Weights of a small GPT-style language model, trained from scratch on English Wikipedia.
Architecture: no position embeddings, biases, tied embeddings, ALiBi.
Training: a variant of Adam for these matrices, 4476 steps.
Each number is 50 + 10 x the weight over its row's rms, rounded and kept within 0 to 99. Layers, rows and columns count from 0. The size before them is the row's rms in percent of the matrix's.

# down: layer 5 MLP down (transposed), 1024x256, rms 0.0644, rows 654-700, columns 224-255
# up: layer 5 MLP up, 1024x256, rms 0.0761, rows 655-700, columns 224-255
down654 098:48 42 43 60 54 33 54 62 58 47 40 40 58 62 44 43 54 45 51 51 49 52 56 44 48 50 55 53 57 32 47 50
up655 106:32 59 62 51 44 54 53 54 62 65 48 47 55 42 63 36 45 60 45 44 37 53 46 39 46 55 53 47 65 49 49 54
down655 103:48 71 67 50 50 53 40 50 55 53 41 47 35 70 30 66 25 41 54 63 63 66 64 59 54 47 65 53 45 34 50 45
up656 092:50 48 56 42 76 57 39 39 54 54 50 48 48 50 45 44 49 46 55 51 46 55 51 50 46 67 36 59 36 49 53 69
down656 092:40 41 43 55 43 41 66 60 65 53 36 51 49 34 36 56 50 53 43 51 41 58 53 51 47 55 51 70 44 55 66 39
up657 100:58 54 63 46 44 58 40 43 57 48 61 39 72 53 56 45 49 83 35 50 51 38 45 39 42 44 51 46 41 61 51 54
down657 100:59 61 36 53 48 44 30 41 43 47 22 48 59 52 65 49 30 51 52 42 56 38 52 63 49 32 68 66 35 53 51 55
up658 104:35 39 61 41 55 71 44 62 59 62 45 51 53 35 39 69 47 31 51 70 36 38 47 46 55 57 40 42 49 44 28 51
down658 103:57 35 64 48 44 46 57 56 42 48 41 35 41 42 42 53 55 45 54 42 48 31 38 39 55 50 62 62 35 51 50 45
up659 099:35 64 52 33 61 53 40 44 53 36 56 56 56 33 21 49 28 52 58 61 41 42 47 58 45 61 42 27 49 28 52 54
down659 105:57 60 63 52 36 46 52 50 40 44 49 48 65 52 47 47 60 55 41 57 60 45 54 62 57 53 56 52 55 62 46 38
up660 097:41 33 35 62 48 54 44 35 54 51 40 49 53 49 42 50 40 60 60 77 57 42 78 57 60 54 42 48 48 50 40 55
down660 094:44 51 51 27 44 42 49 57 45 53 53 50 53 50 60 36 61 64 48 35 52 58 60 65 58 42 62 28 61 75 44 57
up661 099:39 60 56 55 59 54 55 43 57 63 60 63 50 44 53 49 47 61 54 51 65 49 44 51 50 64 39 32 57 40 36 74
down661 112:34 27 45 55 51 56 50 42 65 49 44 54 40 44 53 50 36 47 54 45 66 40 40 67 59 59 37 57 45 32 40 60
up662 100:41 39 46 56 36 49 32 34 54 61 53 49 53 50 51 52 55 54 54 75 47 44 52 43 68 41 33 35 65 59 28 41
down662 098:39 58 51 51 69 48 44 38 44 51 31 56 34 55 66 57 38 49 59 70 71 60 49 72 61 48 75 55 41 41 60 43
up663 107:35 43 43 39 42 63 51 48 50 70 51 55 60 46 52 75 37 53 63 58 58 53 51 47 59 48 49 37 58 42 37 50
down663 103:38 46 59 66 47 62 55 54 35 40 45 57 49 60 35 52 51 44 61 48 47 30 43 59 47 39 47 51 43 61 57 27
up664 109:51 42 48 43 56 61 37 40 56 57 65 57 42 45 67 54 43 61 40 30 46 43 50 49 43 63 39 46 49 43 49 35
down664 117:49 40 50 60 63 42 58 45 63 64 38 49 48 48 46 55 69 52 44 49 57 39 45 39 55 51 72 45 56 47 49 44
up665 109:51 48 47 58 57 53 43 44 61 49 54 51 49 46 68 55 62 66 43 51 67 41 52 58 70 49 61 48 50 62 45 44
down665 113:53 55 56 51 38 45 48 44 54 57 55 56 40 64 37 44 37 24 36 38 77 57 59 63 61 52 57 66 31 57 58 34
up666 102:59 47 52 42 47 63 67 48 59 58 51 39 45 45 45 57 28 52 44 57 48 53 38 59 42 47 56 48 48 50 45 35
down666 102:42 55 56 48 52 64 48 55 65 50 76 16 52 55 59 36 48 47 72 74 40 79 57 57 47 56 47 44 32 42 69 60
up667 105:49 49 61 46 71 60 32 62 62 42 59 58 50 34 50 37 61 61 55 51 60 52 39 41 35 49 44 49 47 49 52 52
down667 114:41 55 40 55 46 45 44 50 59 53 40 62 57 38 33 30 47 55 58 51 37 47 49 59 48 63 51 56 36 60 29 56
up668 098:35 45 57 20 41 57 59 66 60 47 57 41 43 36 42 36 42 62 43 63 36 60 49 65 42 58 47 41 40 65 50 52
down668 075:54 60 57 39 47 75 52 41 57 41 68 63 73 53 49 53 31 33 50 48 53 44 54 63 34 63 60 51 56 58 45 52
up669 105:42 44 37 50 46 56 43 43 57 56 67 52 71 42 59 59 43 48 60 57 53 53 52 62 36 44 52 43 38 28 47 43
down669 107:53 44 51 17 31 62 55 45 83 57 49 38 48 40 40 49 76 61 42 31 47 61 42 40 39 54 54 44 54 48 39 60
up670 104:55 64 57 42 70 59 47 60 58 58 66 49 39 37 34 43 43 47 36 48 45 51 38 49 46 37 51 20 61 50 45 46
down670 112:58 43 65 39 54 64 56 35 36 56 48 53 54 52 42 55 40 35 38 47 43 63 63 40 48 52 52 60 59 58 56 37
up671 105:26 47 62 61 54 58 65 54 52 58 44 50 59 38 60 39 41 53 52 61 62 27 56 54 47 64 46 46 68 55 51 58
down671 115:60 56 41 41 53 50 40 31 61 46 41 48 47 48 49 46 53 49 31 44 50 48 64 49 39 59 44 38 62 47 46 42
up672 109:39 68 44 62 48 53 47 68 59 43 71 50 36 44 38 50 31 55 48 34 40 58 42 44 61 51 37 41 56 45 43 50
down672 121:42 40 50 56 50 50 53 39 39 68 51 37 50 49 24 49 57 69 48 30 43 51 49 44 51 63 45 29 52 50 47 41
up673 110:42 53 49 43 44 47 41 61 64 43 53 61 42 23 47 41 60 58 48 58 54 55 43 62 51 63 38 22 62 66 47 45
down673 122:50 38 36 51 42 38 56 45 50 37 53 39 54 45 47 43 55 55 35 58 39 61 47 64 57 60 43 51 40 71 56 51
up674 105:56 49 51 49 65 52 42 56 48 41 49 75 60 38 22 52 47 47 33 52 39 53 36 42 67 61 51 37 51 45 42 61
down674 109:45 63 42 71 62 54 44 44 43 41 53 54 68 56 45 57 44 73 40 54 50 63 45 52 66 63 63 56 37 61 52 47
up675 100:35 60 49 39 57 52 57 49 52 74 46 53 66 43 63 49 45 56 66 39 56 38 49 57 48 35 31 47 46 53 53 39
down675 103:68 51 44 37 39 34 55 35 57 57 49 48 39 73 62 59 48 46 46 46 44 53 55 43 51 65 54 47 55 38 27 51
up676 102:42 56 52 38 59 57 49 64 55 65 66 52 39 45 39 43 41 53 59 30 58 48 44 50 58 50 60 49 54 54 37 47
down676 114:43 41 46 53 09 43 63 31 36 47 53 62 47 51 54 67 57 60 50 48 59 51 49 53 57 51 65 49 46 48 49 46
up677 091:50 42 57 47 50 59 45 41 61 47 64 58 52 40 47 45 40 52 31 57 61 52 60 57 50 60 43 52 51 55 51 57
down677 095:37 65 61 50 44 52 46 41 65 62 41 39 63 45 68 46 45 50 49 68 59 57 61 30 65 54 35 44 45 62 62 49
up678 094:54 35 49 45 42 56 29 24 57 64 66 47 52 45 51 47 54 36 77 54 51 38 53 50 63 42 29 49 40 49 39 45
down678 092:49 34 46 48 56 31 62 41 24 36 40 39 46 64 53 49 48 57 62 54 50 50 45 42 49 44 65 55 41 65 39 54
up679 110:47 63 61 30 56 69 47 44 59 50 41 49 67 57 58 65 48 40 71 65 51 37 38 27 44 48 56 46 50 32 50 49
down679 126:59 51 45 54 66 57 48 45 42 57 41 52 52 38 53 48 46 18 48 61 38 47 44 41 31 57 59 55 45 61 38 40
up680 105:44 36 43 57 57 50 37 47 49 61 41 56 45 44 38 58 45 49 40 51 58 37 60 61 64 39 56 50 43 33 50 74
down680 118:59 41 69 34 57 46 51 64 17 61 46 43 35 42 56 47 69 68 49 51 65 49 53 46 66 57 38 50 52 38 41 48
up681 102:26 54 42 32 46 64 46 30 52 41 68 48 56 54 44 51 41 71 56 66 42 48 50 40 42 51 56 38 59 63 48 55
down681 104:63 52 44 33 50 40 56 54 66 58 56 47 52 55 40 46 54 52 55 43 37 48 26 26 53 59 67 37 53 41 48 50
up682 109:50 50 60 48 56 56 43 51 60 57 59 50 46 50 54 47 51 59 50 45 50 14 65 60 42 40 31 42 49 54 44 54
down682 123:48 46 41 36 59 54 43 41 62 48 61 55 55 50 41 63 48 46 57 34 38 35 59 48 54 50 55 45 39 38 48 62
up683 096:53 66 54 43 55 42 58 55 53 56 42 55 54 52 66 43 53 74 49 40 63 44 64 49 52 44 53 40 57 42 52 52
down683 098:57 47 41 47 55 56 53 48 49 46 43 60 38 65 48 37 57 60 59 41 49 55 60 59 51 52 67 97 55 49 37 48
up684 088:55 49 53 63 52 50 54 52 58 51 43 52 34 38 53 52 64 59 50 46 57 50 41 65 66 64 32 40 38 42 34 51
down684 092:51 61 51 46 42 40 36 53 49 48 50 27 52 44 55 39 43 19 62 51 47 55 44 53 58 44 51 69 54 56 44 20
up685 103:57 58 64 45 46 52 64 41 55 47 63 62 60 43 57 55 57 55 48 40 66 29 60 52 34 25 45 46 58 45 44 73
down685 097:45 62 46 64 47 63 42 52 56 57 27 39 44 60 58 55 65 64 32 43 57 37 69 46 38 28 49 53 59 54 62 38
up686 112:47 47 52 52 44 54 49 53 59 51 47 62 49 46 65 50 49 77 67 58 58 39 41 55 54 52 44 33 36 57 33 42
down686 109:49 43 53 59 37 63 33 46 38 63 49 42 46 57 61 42 28 57 23 39 52 66 40 31 48 48 40 33 57 41 55 32
up687 110:47 52 48 38 50 44 52 40 50 57 51 51 64 46 37 41 55 68 61 56 64 44 43 50 40 51 38 31 46 44 55 67
down687 099:46 44 42 55 29 42 62 53 30 48 52 52 57 61 45 61 43 53 51 50 51 53 55 58 58 70 31 45 41 39 62 53
up688 125:39 60 48 43 73 56 25 36 64 47 41 45 54 35 34 49 59 38 49 43 50 43 41 40 62 62 38 34 52 40 54 37
down688 145:34 49 45 39 57 73 33 37 71 64 59 60 51 32 40 58 53 40 38 48 45 44 48 57 42 50 54 42 58 47 54 59
up689 114:39 47 55 42 48 57 26 48 57 53 51 39 47 50 35 47 48 43 63 61 42 56 63 49 56 62 50 46 43 39 42 61
down689 135:54 44 46 56 61 46 55 57 61 38 55 33 54 42 43 39 56 62 46 67 67 52 55 64 56 50 51 65 29 34 46 61
up690 095:24 46 26 46 54 53 45 51 59 37 73 46 47 35 51 58 44 73 40 42 65 53 37 67 57 47 47 24 50 29 46 49
down690 083:72 28 50 58 34 48 26 41 51 44 43 44 30 69 67 42 50 30 42 39 44 52 56 47 49 41 55 71 46 61 43 39
up691 087:59 49 66 47 48 52 48 34 59 61 60 53 35 56 49 71 56 45 56 60 53 35 59 47 59 56 42 44 44 53 47 69
down691 086:51 32 28 60 25 50 62 48 41 62 51 60 37 37 58 52 66 48 72 53 53 53 41 54 51 56 55 52 64 53 73 48
up692 100:50 71 46 49 51 53 43 55 59 67 58 50 53 47 56 55 47 50 43 58 65 45 58 62 40 57 36 46 67 54 55 64
down692 090:32 46 47 47 46 34 32 53 54 46 46 39 33 39 21 54 53 36 41 58 47 54 62 43 55 55 51 51 43 42 41 49
up693 096:45 55 50 45 67 53 37 48 46 60 56 51 60 44 57 53 37 40 43 52 41 30 66 39 58 53 44 42 47 45 42 69
down693 092:58 55 56 57 39 32 54 63 50 53 43 47 51 61 63 45 71 52 31 39 45 45 46 50 46 43 47 53 57 71 31 66
up694 093:62 69 53 52 49 53 54 52 53 54 50 61 45 38 54 35 49 46 78 82 53 36 48 55 51 37 45 51 49 49 58 64
down694 098:70 63 41 60 47 49 28 44 49 50 36 37 45 65 54 50 49 29 41 62 66 39 46 24 41 56 45 42 57 61 52 37
up695 110:46 64 69 58 47 52 58 71 55 40 69 47 44 56 63 49 45 65 53 66 72 21 37 45 41 52 26 47 59 50 49 58
down695 097:53 53 41 24 31 35 37 56 48 54 41 33 50 59 51 50 52 54 57 56 49 55 47 53 44 33 44 53 47 46 57 62
up696 083:38 46 53 58 45 37 36 44 39 48 59 66 61 57 54 66 34 50 71 35 55 50 58 47 32 58 41 35 44 31 44 61
down696 081:53 54 45 63 54 46 63 56 14 59 50 53 56 59 40 61 42 54 31 49 58 41 46 48 43 66 74 52 41 47 51 54
up697 099:35 59 45 41 60 51 39 61 60 59 50 61 66 36 35 45 44 29 54 44 58 33 68 39 35 60 39 48 40 54 30 54
down697 100:46 45 52 50 41 61 43 40 58 40 65 45 58 58 38 66 47 48 62 54 42 38 50 55 53 58 56 49 68 42 36 52
up698 099:59 41 60 47 53 51 51 45 55 49 66 56 39 43 60 56 56 53 49 37 53 47 57 60 44 49 32 31 31 38 52 41
down698 098:61 57 42 46 62 56 44 33 27 49 58 64 25 55 49 52 48 46 37 66 42 67 54 64 61 45 63 55 51 33 54 56
up699 095:48 48 48 54 46 46 51 43 56 50 62 49 51 32 54 47 58 54 51 44 54 42 32 48 54 60 39 43 50 39 40 45
down699 095:40 57 46 55 39 55 51 50 42 61 54 68 64 42 51 57 65 66 34 65 53 53 44 38 60 45 54 55 46 62 44 38
up700 107:61 45 46 42 58 60 47 59 62 51 65 64 51 34 41 42 52 59 55 55 57 33 42 49 31 62 50 54 43 45 49 38
down700 108:55 41 40 66 55 58 59 63 74 51 56 44 55 48 34 29 64 58 55 49 75 37 44 67 36 43 44 55 33 54 56 39